Part of a small language model's weights: 199M parameters.
Each number is 500 + 25 x the weight over its row's rms, rounded and kept within 0 to 999. Layers, rows and columns count from 0. Numbers have three digits each. The size before them is the row's rms in percent of the matrix's.

# up: layer 7 MLP up, 6144x1024, rms 0.0618, rows 1282-1381, columns 64-127
# down: layer 7 MLP down (transposed), 6144x1024, rms 0.0608, rows 1282-1381, columns 64-127
up1282 103:495502530521511490504505469517486525472502499490527470487481476490530468491532472485498505526487467518463507484480481468520495498509491538545472499469488452471480460473472507512478551453461552
down1282 107:478493510503534487506508494523463483466512510502519502486487486516477497509498513515476499525436467497514508511493475496501511562501487492547502517484531437518515483502510478504517533493527499
up1283 096:517502462493542495529536490488511494515501504488505481525504487542539477507504516520541441517471466488514457498537507469513491508477489511483475471472458508532513522492517529561544521467515528
down1283 101:466463526526506470483501500471489520529508482479500489492489491526557448556482469508538470496503500506538520493488537473489499517496483485492469502534515459517505479502464502487501534452515481
up1284 090:511484509521424513471484536454493507514497499496503460516491528469468508513488470535502542492517508544544481533495519476515506501515541468469512493487472511498474486483509441470474553500514486
down1284 095:500502540519510463490475491531525497477488502489510543527538499514475498480494496532511488493515549457466473496493477441527468487472504501495513516471499524524509489489502504501487486486497506
up1285 103:494451535544501477464469448496472503518558512524467483526503523527550461521486518483485490498524491475506493522479520510453496538505456496511489499489522501487481513496532499529490458464503530
down1285 098:497514472496459511528469475541520495498505527486528472522452490473508494492528514482456482490515517519501468530472514518506484516531541543519481503536539458554481539521494493505499528492489526
up1286 092:504465536499542484502513559518464476511527528540527463499469525477507499470503459456463499543494518490515534469506504494495477512516514496536474473508503487472532515504478479513489485514488481
down1286 096:548468514536516509500509520500501496520492477488479536538497476487535461473509481467479491538470526508518474507521510488517531477493494518452467519501522484542514475482479516503508511487494522
up1287 098:498524484518520496502468519528525506551531467488533472486492473453503474483506484532542539486503495517457537519504518494482527547478549477510490498503517509538504537480482461487566536499489547
down1287 104:528519508472527472468480485501529517502527447527504471509495492499511555480504474500453485501509494462493483483500523511516553481482493500525484462507514469505523528480515519507494507502496499
up1288 104:508457513522485511504519502449489509463517480467539521452493486519492466466527537511501477491498490507525460538531513437550521501549518500484481459480449532503525525465483493494491548501504487
down1288 102:467504483526503497458508524465476496503523537521531481508462495513487504488492436529501471517503475500522492480490520481482496504483461503504483502555543437502526521515462548498482479528460558
up1289 106:512530488516543509484514545514483530506511464484514483512477498480498496531522489508498503473555507499486491481504533488511521491499530500541502513448514506493517474484473517493547515568505501
down1289 099:511479485475520508525547481502478510484488476502469518510547491461522456501473510508510510477511512485482518540543485518505495502522478502531495474457501504468495513516497498470519488450517517
up1290 099:465460459518501502481456516499479505486458527518504487511510497501535494526487501486482547484516522490472466520520511498538512512503510509472513457527510505475533524467474483520478489532523509
down1290 096:437459479500502534508475489523511486478501488504566453526497504498486451435484458520470496464519475497466550481455504542471499569510519488503475503477478481520485486517542488476525509530521532
up1291 097:482527499498483494471472469505516563514517494487460527496454506518545498508512548490464484509509522481492488503455519479508528479510498501466485510486463522523468501511491494503484506477472552
down1291 097:455478466530479502481523502479537511448498484466517447489525451443511524463499491498491506506506512483503495490451457495485491512513507461496503515469469495471490516447463508473521496512473489
up1292 104:521476523531501483475482483508473488499500490498489520482485485411488483447493472453511503502526494484500528453542493527471534469491495540482498486504542495502461467475506548519533513509497520
down1292 102:504547452473484405465465499493492449477478488534517525512459519518510499507505468499545446470499542505486490522486539505484482462464467536520471494506517491492470504520531483483506518500509465
up1293 099:518476527460441503444445507491494476495464504518472490529477517516500497464506491477564496512534553493524472513489492516529482475488494489472498479520526494514487472522463487506517476487521506
down1293 099:517524535498556550498458499543530517508480496507495515462456495498500479501493547497533483476490523514488497480503475508479503514478507483515501558503489484494484484504475458499470511494520537
up1294 094:476506469462506502464513465537510519497486506508531521484526516528490538523467493512492481481499480521488474504491481459535502487458470505521500478515539509498500484511512494529517530500550510
down1294 097:504527502525507500549494496507534511506493493500491464508510495509547521511467512530513518511546498538495490497490470457502442521499459527441535492541483514515490499507494503526467564512477498
up1295 091:537479532424501511537514507463514532488476509473492531481509512518490519483494491465481508497501528475502489499459471482459519484455511513503500491509529478514534536480489473492475501468494546
down1295 092:471462511503465521482546487494476532468476453500517481506539506514521481531481499528479487450510489509469568518535491484550524514475501488500495478483487493520530502462532470496475454513475471
up1296 093:488494455515490518494450492491511500490509490469523534492505493469480480537537490458499476505525499518487470499476495487515532449473476472485528508509509509523471489514501492450523546523490515
down1296 097:508516510530491504500477432511493448497467496483517508463471502435477475480474499517476512507492480485517494502509470462481510481469468455459488501518492539474492506492533546460484476516466513
up1297 090:477518539531543509517481470522474517474511440522507521529562546531512467497531503501481469488482489474528512514515470504469488471444509497510512548469490527511562515527472501468473500551500541
down1297 095:454499494485534509484470506476457502489502484510499497496537502520512510508526476447499492528512515474472502526471512493496490511485525550474502488501520515471507478501501508506505534516504491
up1298 107:451489473516506502509522483513517527526517480491507470490473499498518517546445527507506479464469529456486509465519482529567513476508498527519528540465478518504498520505477534504511493504452493
down1298 111:539505506494475519486479517502502564514508513454482475507514482519492544498488506509489507500494475465499481480513537512517489452523506508514549499482505532492498511506561512508529468535525515
up1299 104:511490497534477500429454520476471473564528492493510489466493514490503496492482475476567462477496497498459497489458506483477506519514512495507526529453518500515509490497456424477472503500496512
down1299 108:520530515522511543505508501508482512509509513499480508541509491472512480532491507487511475516501469515475522490476499499447499514501499485518492540506537501488512486525512516478504499517489497
up1300 102:522505496491432483519498507470500448519513494485510516506502476503504493469544519503532493434518537469497503501514462517506480485533509529536486518514468534524494542522491502485504511442457450
down1300 104:497466505488509503478477490518525451487476518528481491502530514469521473487486505494446453525507477476483528477521475513500511469557519472522474447483462487533476521526474555477483511514489442
up1301 100:502516513459471485517505521508517523490506477502537448512485544504492506533499496452500491521476515511485512479491504503517524492503494449494455495530516472493463503508493513480491495487478514
down1301 102:529506479493471517520530524493466512493532479484515497505526450499498507511462495532463503492499470535501473568490477510473499509493478463542452494514510462496486488524563482491457509495508512
up1302 109:485495478491484533461500505479483487462511498551490525486540514528493563497496466516483512476477489496492470565491555501504480502500497510478499463473458548493487494539501518490443497532482543
down1302 100:549480502520483503480452495494476540510485482512504540464570527498508490534496501520488486483471491473526504502497497513522507517515485465493482486457492517501511482532499470508447506510483555
up1303 097:493489517498478486507499537496439468509515481511447516516506473516529523506482495522468512500507500484505491460489497498477503516525485489501495511484495456504492512454466539477481522476498424
down1303 096:501486526442530540566531462534518458515537520484569479504524443452522485533489517523501507509523474495511498481498497466555523478491479510489538442492507488497485475474463503482514496520504461
up1304 099:492536458517480492470522514486514511564499485498506532519502463497531486527481476486468507500530481489540465483489505489468492462545530500505481486477481515539448532525531497539513517462475534
down1304 098:441515492485513466474551484525507478507530453500540488502482488531500531488476500520513545514477510503489498433479487540500458505483515544509510497517470511437510450516499500484458539527508548
up1305 103:497520523519500487476470544519432520470504559498508494514494476475477490516507498468476481524519500485521458520472445525463528482485507519528443512463507501475523513479456486508541491498479460
down1305 102:485503521488551511506493508512509542470471538471521484463499493460485443526509500520497478480485513494501483525522443509528493444520544520505500509504525490491503495477474489497489492481504472
up1306 099:489512487493512507516533502462533476476495508511484494505467482538516537531468465512511428501485496459486516494498464473487492544468505494484470505537475515556523470507509503515482494453525508
down1306 097:479489527445504521485501537498487535507495474461550458530443507503488464501432512481486493520468510488515490439427482534489524499486479496477493468449526498460512471498495485552500485459470511
up1307 096:499471476445482555493497501506464522484496531535522464492485528537528495527526527487495496540486529491515516501498494461547507458496458495508499496534486523481519479472492496521499510519508494
down1307 099:484483505501491497502461498515500514525473501506492502520476508508511521488514499542490518488476484500511473504467511486557547524491511498471502519500483494539526495459487546486519501474478514
up1308 096:452507518502538511467547487488487480507500508513445514503484492503511513503490530510520515482481506451479479487476508454501504529498532498497456518551511526530538522511452517475520491493511489
down1308 097:509480489537521471455509478494487494507475479498438480498497486485479512502490462521529491470457513485538521478501462495500548498513501481446480522491529525506526536488498498511479456487505498
up1309 105:490491496508487505511506492482487488467491536500520517488545524472479495462518495505526529535475470467504449478510474503509544562450517465527472490522512476506497523489498527508488432526478504
down1309 107:487509502473489498484537499528471537505505488495527502450511521535480481540514520514494479532465517511526486496487488504463487495501504494545478490505493501525543512474514499513516492504462482
up1310 102:515490456463502561471517509525563499454497501446482455464532453537468497505537482517485503506513471507468502525478471506506487474537497509473533504467517492472545513460547492496530463519487512
down1310 104:462537490482495474514457508461498527517506522505507474520515527494516531561500504531501511517497505451551495495499485463482516507488513475470530499441523491504515537467469502523475526510497479
up1311 093:462520530503465560474467509477499508476478494494493492526542495470489511516532506505530492508497502488545521495518505486511472534464503505507476496486488515550488490495537471515507448523539534
down1311 091:499507499463460490480463501536464452508511529480479518520492485478528532484483503523517514468445502496444524507509496492420510513501535514554455452477487499523487507553496518524477511526502472
up1312 100:517529485542486457519477477508471518496502469487518483475499513526495504502535470510469506489492519487519467501470539504489475518543501502513505514506516494531498494475496503514522508505470523
down1312 101:478489498501497557486563582518508536498540513520527478474504463514474479507532478480496481493466502548526477510511532498506507475488512466467481498491481487474482484481456505491506532518503529
up1313 098:494527469528531541511522514544526478461501459540470514487502534505509495520516501491462509539501481465529502453439490541488501492495498526484470493486525474457459490525468514493544518452512491
down1313 098:501530501526483490506523490539467484493481449550514489471475500486454538487527430489489480539498477550540471455504420512518538500451483455485494493483472494502510478454493545459507515510463547
up1314 107:419529446481438538492518507491488432510522489499477487496529485531526502467483521509461447483542493486502507494460490464478508527486453505537405541550481521522508549474485559500505467529501502
down1314 112:531523457462444543525507519513500463524507493513472482539490499481489516505497478448506466551512493500513511509499518489504483561470449549523491524551505509558524494548527471485479490492473461
up1315 091:499460486527530491465555485523494514469512468467496487519506472469453454509513541506537515528526527462533510506473502547523514481498525536499480481489495513492533491495514517476469492527474466
down1315 093:482495444496486515449545532495555496509505526482473513470461468550509496495449512569518471506504525552561533491474500499514487497464511522512478482483539498498506503506437504482516508508481498
up1316 102:520454474493542572475511497526523478514501456484537504478485501504516524500520471478513473492519507496499514509513485484540482522496498495475549504528515539510512490460526502518465488477481490
down1316 098:491514525529496516495494520483465511489482483510466526459463474477506488529508509492504500478553523497524456537526517504512525510447506521539463511508459536517483498494504469471475494508519554
up1317 095:451508517491480472514524468492473498499523519490504515518504491509486533443508519503466477484486521510507498567466513499536496485471458580508499514451445499500516467504462491498529541469503492
down1317 100:464476495478460446460504487500488547509455529510515496543452476506509487488487463486463519454536526494524506541454483492481516492501509491514541476476483514472480495479493501488517494506514449
up1318 102:471512517502491467447439509524501522487536499474525463495445509522451459462487519530482458442501502537523471489464498508478478505487518527476521489484513487483519471522477531463484498499485524
down1318 102:494468507493498460541502505501462478500483527526460527438504541495477488516490478531503456441521530520583499502474459514541470537498521495464507543493480476437561476546537488508511502504493451
up1319 100:507525430469510495453527500506512496556515524503517506528534500523509470518510468510495453493495475491478466507495493527526462472489507496452533490493464516486511485525511482485512451522467546
down1319 106:483453485470421514515513504541536499497478492476485543509494528539522516498451484530483462478467521500550485511525485515501452493504497495525477495489505468502499483523499505476478486514494574
up1320 097:504516496490498507502502468495511487549491531494501534510549508502537463475479495512541532479504514525467498509498525504513483452474495513531504492495504490524504489521534455487516456484455506
down1320 096:469527474480469529529508511509512504554504463468501511522518533513497508534495537458467492500509507526502457494533516447512500499529477496488516493476528479540468478455459479537536507475498494
up1321 101:521485475455529510515510502480583544498524461485489494472513480535514489504499505469493511509511500520491509507502526471521514496524488491521500519498481474469505541487503492488492502525563514
down1321 101:560460470466520471490511507543477501493483488494513514502495512476528475437513490531492475514469435483535527474482538485507497482479498499471474520528527512528505479474536476494505471486488477
up1322 145:516451498511485472499445529496488490495488525490477520495444556471473491531497506487469503486478540505557468512480497579513532523504540498510462550485489521509477507497499515526496526473516505
down1322 100:483496507524511505463468537490501510521453497518509483535505499508516519504480485489456508467495450487521502501504518455491494490485474533478497500483472530527487507481486492486502490471511488
up1323 097:505503514566540493556516511483537525491478483468507456485553530507524522499491506483513507507497524556538468509469446497499527513504469539493527517472505547491445516467501535539513535557503521
down1323 099:542491480529456483466478552483491480477494468493507520524491527524434523507503476437479563494451483508469504484494456495490480512510513502524533523507534480501522509547515492529456507531536500
up1324 094:461487534475512559485501487560517472492552494500534493488520511496478491459463513531490512498522481482486491504494494450533533497518535477468483477509496452486507503498526535551504514526540512
down1324 094:507426517500459524553522465527489455508513492492489511500524473444489515502556532492519489479485448486523537475519496501514491525496533522481482450474541497456523472508509498483504470502437475
up1325 095:526533474498506510533496508508528493482557520490518526467512500440492472476486572473575500506488535535485498534489505506503511503508511498500520476441573497511523446490510521499483511476549549
down1325 096:533532508522481453505495497514511514495507556488507523440501484487532504534484516477481493493496481511501461485484523495523505521466471478489494536496518463493527476530496481500527485481493532
up1326 099:463491494486469489469512512533540504505511521496534527503540493493484503453470512479488492498486487522583471505480482530510478497466508513526509472518463526481498526555513513509516514503494492
down1326 094:503465495514486523554474519501500497469505499488520527495550492488501517492501489507479485484478512485510436486485484486528475450512456505444547470458497488509558447517560540465486507510515516
up1327 093:485519432520526503488567495506488518537517511517494495514540513511462466492513453482510504503487460520427483476504493524485532476502559483472480516463490516496533499533526470480521499520518514
down1327 101:512527499493522499470493497458467466494478483494529511500501530516501503539508484507482504541455488505475476467519519508463481536504496552500474483503472490481482451529500516484508487496526468
up1328 092:458498524513537524496440510528505486472476483465473491469525484484526443538455516528506488509497497518454491495515461489507527487538505500506546523508469525488504464490541517511481485515532488
down1328 097:454499479531481491482466445492474491453529520498517511499522515480521514503536508487494463543499498474459505527523492536515509511491476436452541491514495515551588528511481489537529525470501484
up1329 101:458455448448493512459512438527464508521516524523508485492539499533490458482490493461471532489481500544501510516471466545477500500516494524500553524487509539499523471504523488462491527533512499
down1329 099:483519551459500521522491493441472498446484480507546471481505488472489482547552471496493544480432517539530502491470485463526468527439479480469566473452524496495456568502522554533512509512480472
up1330 105:500517470487484480493524506505507452477510504518510508514525532529534507486480483500518540524495492472531549513543523524543489499525519455505535503541534499491510509499546454466512506467494526
down1330 108:522487488512503500520496462479499487523512482457494464491502472479528484515465528495484538493499447508526485523461487523500497456510501471487543471503522555479502461496497470502508498461508494
up1331 095:522552483487516502506524497508501517449470473497479486476497480489485485453498497534483532504461512514494514504471470467529507525534474492476496466501560473490491448501511448491502490555513457
down1331 099:530513508511529535517490486521463506462500489508528485485437481495505482492455509494501485499453544500509506486506544486494494498477492521452510443506491526491477493545473468441505512532515522
up1332 102:517480480504474520467496491489505531464493478525528522490472473482443504460510503505474468487529531509482487501507502521498510525530493480480493500511484496532497460554505460507517518508506495
down1332 101:468527502496454518517507509544547483484517530514472514539462517452513502513469489514525511454526481515504507506478502510498477514509472488504480520524488511505460479527490506498528509523512486
up1333 092:520495501480499483481489536543542506467558469517517477484487493505477485536526516471530487471489462529449523513467532510519502494505465507524511464493523500535516541499510493502491508548506470
down1333 102:530516467459482504482458532456511524492477509484497492535524481460490464530483485497494474548482486484520494525495460467504483488502501515512452546525493521478528540533509502510498545547526459
up1334 096:469538531456535513507539484517496517474532496481498520485487534518496508502476480489543522529503516514470497506494471503503522472468467473482492553480494508468435526457523519502475528500489476
down1334 102:534487524472525497513480504498499504481504531485486518441510524499507515472532517487511521485482536499475551513502496497504464470495464504495544491492451464480501516490511518455496449483537484
up1335 105:509485526505503525502464502467508441491495506548529487497508516430520515510503527476490512510498490479522502522436511501516522481510478503486497516512473533503507498448470520499490495494505464
down1335 112:504526519513494498475498533505508537502543470514516454556503501503484536508495526528484485541513506522502469489487522453493479514544451494524497483563492465512529533536442515483544514454524479
up1336 094:472566445489511471521466488491550525574482465469527520486451470498510489492480485467529502495555498484485459489515507487487504508472506505448537501504475465509550490492506521512464515527454559
down1336 094:478452488499523528538490509497531487509502496494490506517514507490487513490453461512518490489448475476481470507478511483553515475501496492487496439519459491467490502448515497493524485524560502
up1337 098:487447496517490483472514563531522527532503475509506448500481481525493536484472488495537462480524525488523512518512531498518488503532512495488472488493524463481489537521519466524523499510509509
down1337 101:466474528482532519518531486467453510491505443519483514474532489498471503511512532434533518498511510479484483499521498536472511493484528489457478523514481517479507474511496509501502482482511567
up1338 104:519490485459497508503497543496502521520486491476477519516476506519541472507497494496519511485508487502490474499509497510491528522498502502505489538465499535520548459554527496488527496483534484
down1338 102:498504481503467502492451518493523502503485515499497488511464479503498514515478519544511481538454481500488516477459453492515502476517474496527512490461483476530510488525465521523468523497531518
up1339 100:500521495499550498524513513529498493489522525466494491499507556544526484459472467496506511476443486522475497498485524490534485493474499484502513528521500501515512501531494499488505438471490520
down1339 100:458504533505481483496499477498519502456489511530521521496504516451511493506487487537494474503486489482488511518480506534534509504511487489538500476517474481488504488556493440525538529512483529
up1340 098:515453515464439461519473478484519530527551516479467470480490530509498550520526473460496460497467553432509516501523523519492521497506511492522492488543480542526496509509468511517429481514513500
down1340 100:488473511518515489554480452511497435508508552557481499530497527464485496517434488456491546522529538538498504507480503501539504536467474483495457539506495515502497476481533530519472468480458527
up1341 108:516477558498489493494515510534517503486468490412511479512474507502471526479503493461499501535534501491515468476531500474464515472488529558484530509488499527506515512459520512463490515540493444
down1341 105:490523521524506535553514488514529482440514534472508474495457511524529481521508502489492502457487511486483503491526447571519517509528493507463488522488504554535472500485457487480512502471497484
up1342 093:512504494460466519494498514476479526484454554471530524502492510474535487496521508529503502466484544536499489478493535508531440511465507506481494468493488458493518497488468491496514489481487552
down1342 093:494532472532528492531475526485501490489495491530509517458488498483520463489498489503573468506512471515507495492447494510562508557476516465534516507479493488513533485500477494469502464496507439
up1343 109:472463496504524484520545495466508522495503478510554536471482542506515500474562484504501543511508526535528489455497483515547526475492469490526468517504466504525488500465485511482497489529512487
down1343 103:508497497489433510495488522524481514533497524451529473495534544478515480524490497498485534489531553464520517455500512483522497505532477525525505518507521479496502458512509492425533475478521559
up1344 095:471509439507461480544502489508518526515482522551501509496507512538502499474499498484488531484494480494566522501493499452520509503486501537517534526486515522500502529505491548506494542496471476
down1344 095:477486497482471475494518500501503490496494525491484485494554520518511518533458464506515454484456516512480538494476480494513535550546468530515482482502486494494520486469502457506484531492508499
up1345 101:470454516497484475470506497512506485457475508461500490484510609549498506507523522515462489507462498502531515516503502485491504526521524516563500546509575514476469523538502509460467516528503497
down1345 102:580505494473492508485483473508485566471513520495502487514499555516464458462490479503473465465488509481508536449516488487490474517512466490482487518482540466454444548487475511554466477459538469
up1346 104:482474523523483496452499450544503507486504484468487492486513487527491487534503522503492494472485474481481520478469508490531513493457460548473478499511496503519499553528490502559551522533443544
down1346 105:478497493511533452491487502545523526534481517499529505529515490507513524513466481525452534482512527480495509489487510528496474489495496517527531516494497526498517515508469559550496522499495508
up1347 102:527502480494493500514549513514495471506510537534523509502491471490521516511537529458509523496485529549461535514512494492493474490500535514501533520512510511518483498498494496515495524494481500
down1347 098:470530498489483450486496504492573523492488485495500529496499473543519516471506465481523492490559489498542504483447504462492495453487528496513500517521476435498511523479482499479488512501484502
up1348 101:487486509540454501507474503513447534488488479525449519502483492527554507536526489449509521465478520555480493527478505502501484499475480477420458529515497491492533514481514501486519526468468498
down1348 101:534480503527553504499522555517532518545547531488487503493459503480479532517476532502490491491457527494499463479494485494516533461518487489522478498520490475451509483524493456467466510461514512
up1349 115:513525520495501524512488489473518457545474511522504515507488507548472501488519512467467509510508526505512526506486520516505504502498478482476526512537500536460526501504499491507513505499512509
down1349 093:471466478495514497524477519516503496494538528493491517532519469478500492472493525513508478484521494497538496482493495434517493482472468465498490488505494442491507470501500522459476489554493508
up1350 100:454448475510519487510454471507508486492455481505527493487447451507511505502498475514504504515531491482499540502522513518573432467482494539497490467485463540506509521467531454503493492507544482
down1350 093:489459505480479450542516487512491503504541504534485550493541464479481529517472536497504463508490515518495511477470491482430490554508463462459474499513477515479519506490493519530516509510544483
up1351 102:444507485462465480475492485491556523552476525485480555496511538565538528552490521510456418447506538538516548545531498503501508521550548500503524482498481510519500498478491519493504471474524501
down1351 099:513525461493514496554496495492498503486516510472510457535464495488470547499469450482454465494557471500479495468442467514528485497504518486475520478475457447527513497517518460452495547470543494
up1352 097:496505516489506517496496529504492515525486459477557532549489481527496497482543524496519496494465511433499500469486441510529527486540513529484463529468525535530477515543451493493477496504515532
down1352 100:481523536471517492487520479482467494480517495548497462487531519517527519498498480503467515501488483488466495511516484488529515470538495514474504537545523527483499508524514490495487464484495540
up1353 098:470501503506536505528454527531480507520523487450504499527501496512497502493487536549463455484511486525529444513505451462526516476522513485518458531496482535459492548516519517507514502475537446
down1353 099:535520518444518472446467511462514508484508464483493503473498532484503484529515482525486504508506514517537506506494500538512490518518469495476474489493511484489488480493505481506478516544509475
up1354 098:476499473509487521502555464486481517499506492507489467433488526540498471489492516516502515510500491509488483471517514439512490504503494500508521463521496513488486523494510486440480505455478490
down1354 100:523505529537530535530493503480465503518514481501434478488490511511512488458495535509489461475473526555480527486504492517491478474480553516460484473472449492513456490516514484493451439520547533
up1355 099:513484480520543540501477486515502512487477547470567530491501499512508490455525485512519558471545520548506477533497525513458499504536537462516484489500522459497476504502525506476495488530523457
down1355 093:505496465473484481532519525487494500547507513495502521516516490459555508495467527553510482534498471547486514474530499482452462478465485508471536496476458512527479522454472510524509534525505496
up1356 100:484479490494515482520487501473477463509497509509539492513468476502484545478516477525512506526471522472476511498493495510489493525521525566471526480518524484501505498471497500487467486516550492
down1356 095:504459502479557484504483495490456543448464512513468449519509500501519518494476533476501472477509467491489460469490553447482521509519499528499534497539441529451525475470491507491508491510525487
up1357 101:528465510558476545492534458504481510503533482506520534509478474492540497499537537516526501497477510453508530506499494504465512516559515470507506486547516475503481492529481520523488502478514526
down1357 097:545487519476494461497510519437501461521482505507537492497493461486508481480521478478485487506511482530475481490480494481502527528522482484513492482496502507489499551459519504512479490534523452
up1358 099:475507470493511500512513481498532499513526468466437515503498487516522500495495504547484505496524538507473473518491519460479470481539472491525490485495553463517507518475466541448513525492486498
down1358 108:502509472505510487526476517471497482517512471459465488526509536513519508529480498489507532491512458486454513497512473510508493513460526461509499473498450519486455438524481509476519458480438512
up1359 106:513492515483522533524531534526468551517520444544523503495463481465506465476480459462546574494519493516504505554493555502516485509450481502522491524481440456475486524513479512543561516556532520
down1359 103:503480518496490485420503485504452511511521514507500499502510470504526472523494534494460506481464502525519502529473510480509448443555507461525493505503473507490521536480520521476493472493467520
up1360 094:492548475446494491472516541479517507458516472521530557573509464523480487516497460549513511545502495482489459484451471482489488511517489461491490473514539501551481473491562514492493530515507496
down1360 098:469498508459506516498499521492496498523469484479502526514516491456504514489436532482490523521488512470504481536440483482490505510512484481501516477489461486537523517461529511501524515537523462
up1361 095:490477508537489470435505505542520478516502476531474504491505510492473508549479509476472544514483506532502478518513516499505521533487523493479470444534570464471483521547437481543484511497502494
down1361 099:512538507513486509483485533519482539500489483482464480515526498547495510521526516467496488485494483468511509529497504466506454512487537493464495561501478541562482497489483500528483499487501523
up1362 098:517521518490495490468539497456481524518534507498524509492519511505515501531481483473514492457498449497532545518503505417524510495471515484501507481476508472525512483503524501505479475458525501
down1362 100:481538531443545457547520553504480509479497498519517522458560502505520469462505504517546507498503498500502500504507507482497497554425497459510521465420447487468537548536474512532493461566483463
up1363 092:514495530493493503526490475463516483491494484470463497565497543513533450508487519460500533508497520466502536484511460501467455529482501478464487488526506512547524551497568494489502502482513484
down1363 094:522501517493516517479454500488464495474518544493503493515499488438508526485542524434516535511469483541543523517499496504510459516509518501484494534516475488478458480513488573488537469529490485
up1364 093:495527483518452479523493467467486453517519484518548549514501487508520469529499487499510507526451499519497470477529495499516534518504546505525543475468559468489476499501534505479492545482480500
down1364 104:469458498497408484553450494475486537486534485419501491511478494488483475519490523525507486501530450500510523477464482484476456484511520484536518465481528517534433516475492511511480511495514452
up1365 098:498551543463518515455456479512486499505469483462481525537492475526520546451535494531490488499489479477486485553533521520495501520493535491503454491458473509514458519462553478450536516527484535
down1365 093:480535507479491489562508450493477480524483447467484513561546525478480518458509481509499460473471521471455504511507525509505481534500470522458502509489499511516458471540455484496525493521511504
up1366 094:473542503526476530526473514494486499545505521503519505500533470520509522500572474492500469458539475470493588530493500483502510503505488522493482487497510509515514515511499503504495478511467454
down1366 092:467477464518494520538478472498482456496501499490511492509475485478484502484489511510478527494502519479515507489448469476412507525484476501456507499502479569489473474484489512492494528510558499
up1367 095:529511478475470499467522477499529500492511532574496493467505484476509500502506512490494520522468545517508471492535456503512549479501517483433491519459497427470490482512469489468468493447521519
down1367 099:513495516488446490499512505492473534521518468530507506515469500505509485491496550497474532491464541520492449481491506489437507520512481493516464492488498486510521451518464532528487504481510506
up1368 096:461495506474490522528462552488512475502490467516516514505511588517522513513446478465518493519487542495512453489560582522477508522534495474526476527493482531493517500523475451503510544498533443
down1368 097:480534489499512503484488491518507491511471478498502484477526442533476520501544454487478495524485475493471463501504500509487547488521507471514493500548459476514449531525465487533474484480491494
up1369 103:489466470475513499487530491499508516550517493437568551502502509494513528487502510484496540516424521504508497501512470496512534493466472469468484505511457535509478537468543508504456453480513459
down1369 100:482491432506528505490499533468451494497487471467486470497508468491470497477512515479453508499512517508501535542499470464531496511518462480475486478494470479525489540495495517511476505441523511
up1370 093:529508488481485484539475476484541529519510475487513496493462464484513486486446521450461466514505539474522511476535509503480493524481529511518496506507489512502494471535497522569513497473480500
down1370 096:531473533556527469478471535513507463530501490488484459509518471499462524517486473518535503488514472487508476482473488489481479499461508502493505508573535511517518458502486523497493504484477508
up1371 104:516503494501457502499506484483511492445452481501502489496512470507439514536511522491465490519499474509482488516465531533486510520481480493487507499500467510488507470513463517470567488512485423
down1371 099:483503483495495470502490495529447454529480522476507484487486500502493538509443525550495557505511511456499505489502494496493452472470475505448506530530519453448469510493504477480526483524480517
up1372 102:509559516502503501520510503441501497496506501476522538542496483470497472465513518514541504503500484510470504436513471527535514471491554536487502464526527524481487488500508532541475503545486464
down1372 095:458524503483526510521498521538531469506475441520488436534468454527525461517511477467472507530484441487503511521496535507565490516488501517497499490465501510542512500494510527477486522556512463
up1373 106:522487503520505503529515489498507501491528485545477504469562494501531492495502473481493506489510485484499482469502488494529525479433544512539513536483489478492481505532501485469483523522511503
down1373 105:474532555491505475464547475487487537536479525494482495479481507483540518528463517534487506542535483489480497459510499494507572503517480521505426484457505499520490465513513523522490516502505501
up1374 099:509474524469471512515493517503477504495498549534489488510498506539505504551541527482483480434480491519528510498505499497484484474529534516460497514498513525500477536516478451508478500516443478
down1374 105:471483485475498524530448488521461497516477513485553506520541488529471541521532488468463523472454477436508497526491526450488476530520510481489515460510514513468472512506537518484458511490514487
up1375 114:542472495513529513508529527512546479473503465522521527479512474515472505485465513516526498564522538486453500475502490537496509482498496510528484531506539529464475452487504476539498526479481538
down1375 104:490500508492554466500518505471529488432469471508486472515511500458490514527476497550506483523481519500510509502460483528463483484489518521508510489503495498543537487502510480487507514519486541
up1376 109:515503536484480505474548483450455465501491524558525479485496481496462525509502509463494450492468472516502455531537544482541518509492471490485487520486508486476485492513493520497517485524510521
down1376 107:519507499478458550530501492511501492496460536482493544517506503465501448496477516519466477470457504489515476471432476484487488490515526489486463558485477471511482509453487492491463520461452526
up1377 103:464497539516499529501551494507467518502483488542524500494463506468480516498484493545489525498506495548492439506488550511518493516460496573491477502500492501517536508503498487503516527491496539
down1377 100:503501433491478453525542488473507496471470541503510519486532523516511530530535537462526500467524456515490517485471484491468538472490528429504470520502523506507469465482509490460470480503492489
up1378 103:514513497510524492475518521532489502481509558510445515476476520502496497525539488523476474534547491499503528511468522544474487491504521496454483515477502504567472513484479505534523494559493548
down1378 096:482490538487486509478503535542477472489461479504472457455529545473512490514511514490527476502509526503496466510490510500424499510451502545500532542516498501460471505510486559496476518513489498
up1379 103:467511553457529506479481521470503466515493521555493529474493487532489486522500471530504513486516444451487486479503488564504498524512456526479482548487524500516461529516544484496495457467478515
down1379 103:541524427453472499505494526483474525507507486470503472485494410446484522499464483486505540491478499525465464496493513506506504485517487446446508485500464481495466468464511469483514510479472450
up1380 106:494534484486498520481512545542524514475474499474445527508484525475489482487455512547524522529465498498552481487535491540496510481514494433500517525467518495523477522515494508524484491479473549
down1380 107:494485507549506487517489494509494493478468463488516496479472475500519495521486505520500517517457486498498497490497467495468472480511482494511496483483485484483436521472499502460518489481469502
up1381 106:539496507529489495475416517505496520514477483517563497493541480534485550528488551482556518472486526495532514480534506502517519472483518554452476505444520511501481480508471502544468469519534474
down1381 112:502498491537519475469491486515469475487527471488554512513492501519510486519516493496502497499454494535522478499481476492503475493519511475525470486435525486466488486522485536465434499428546523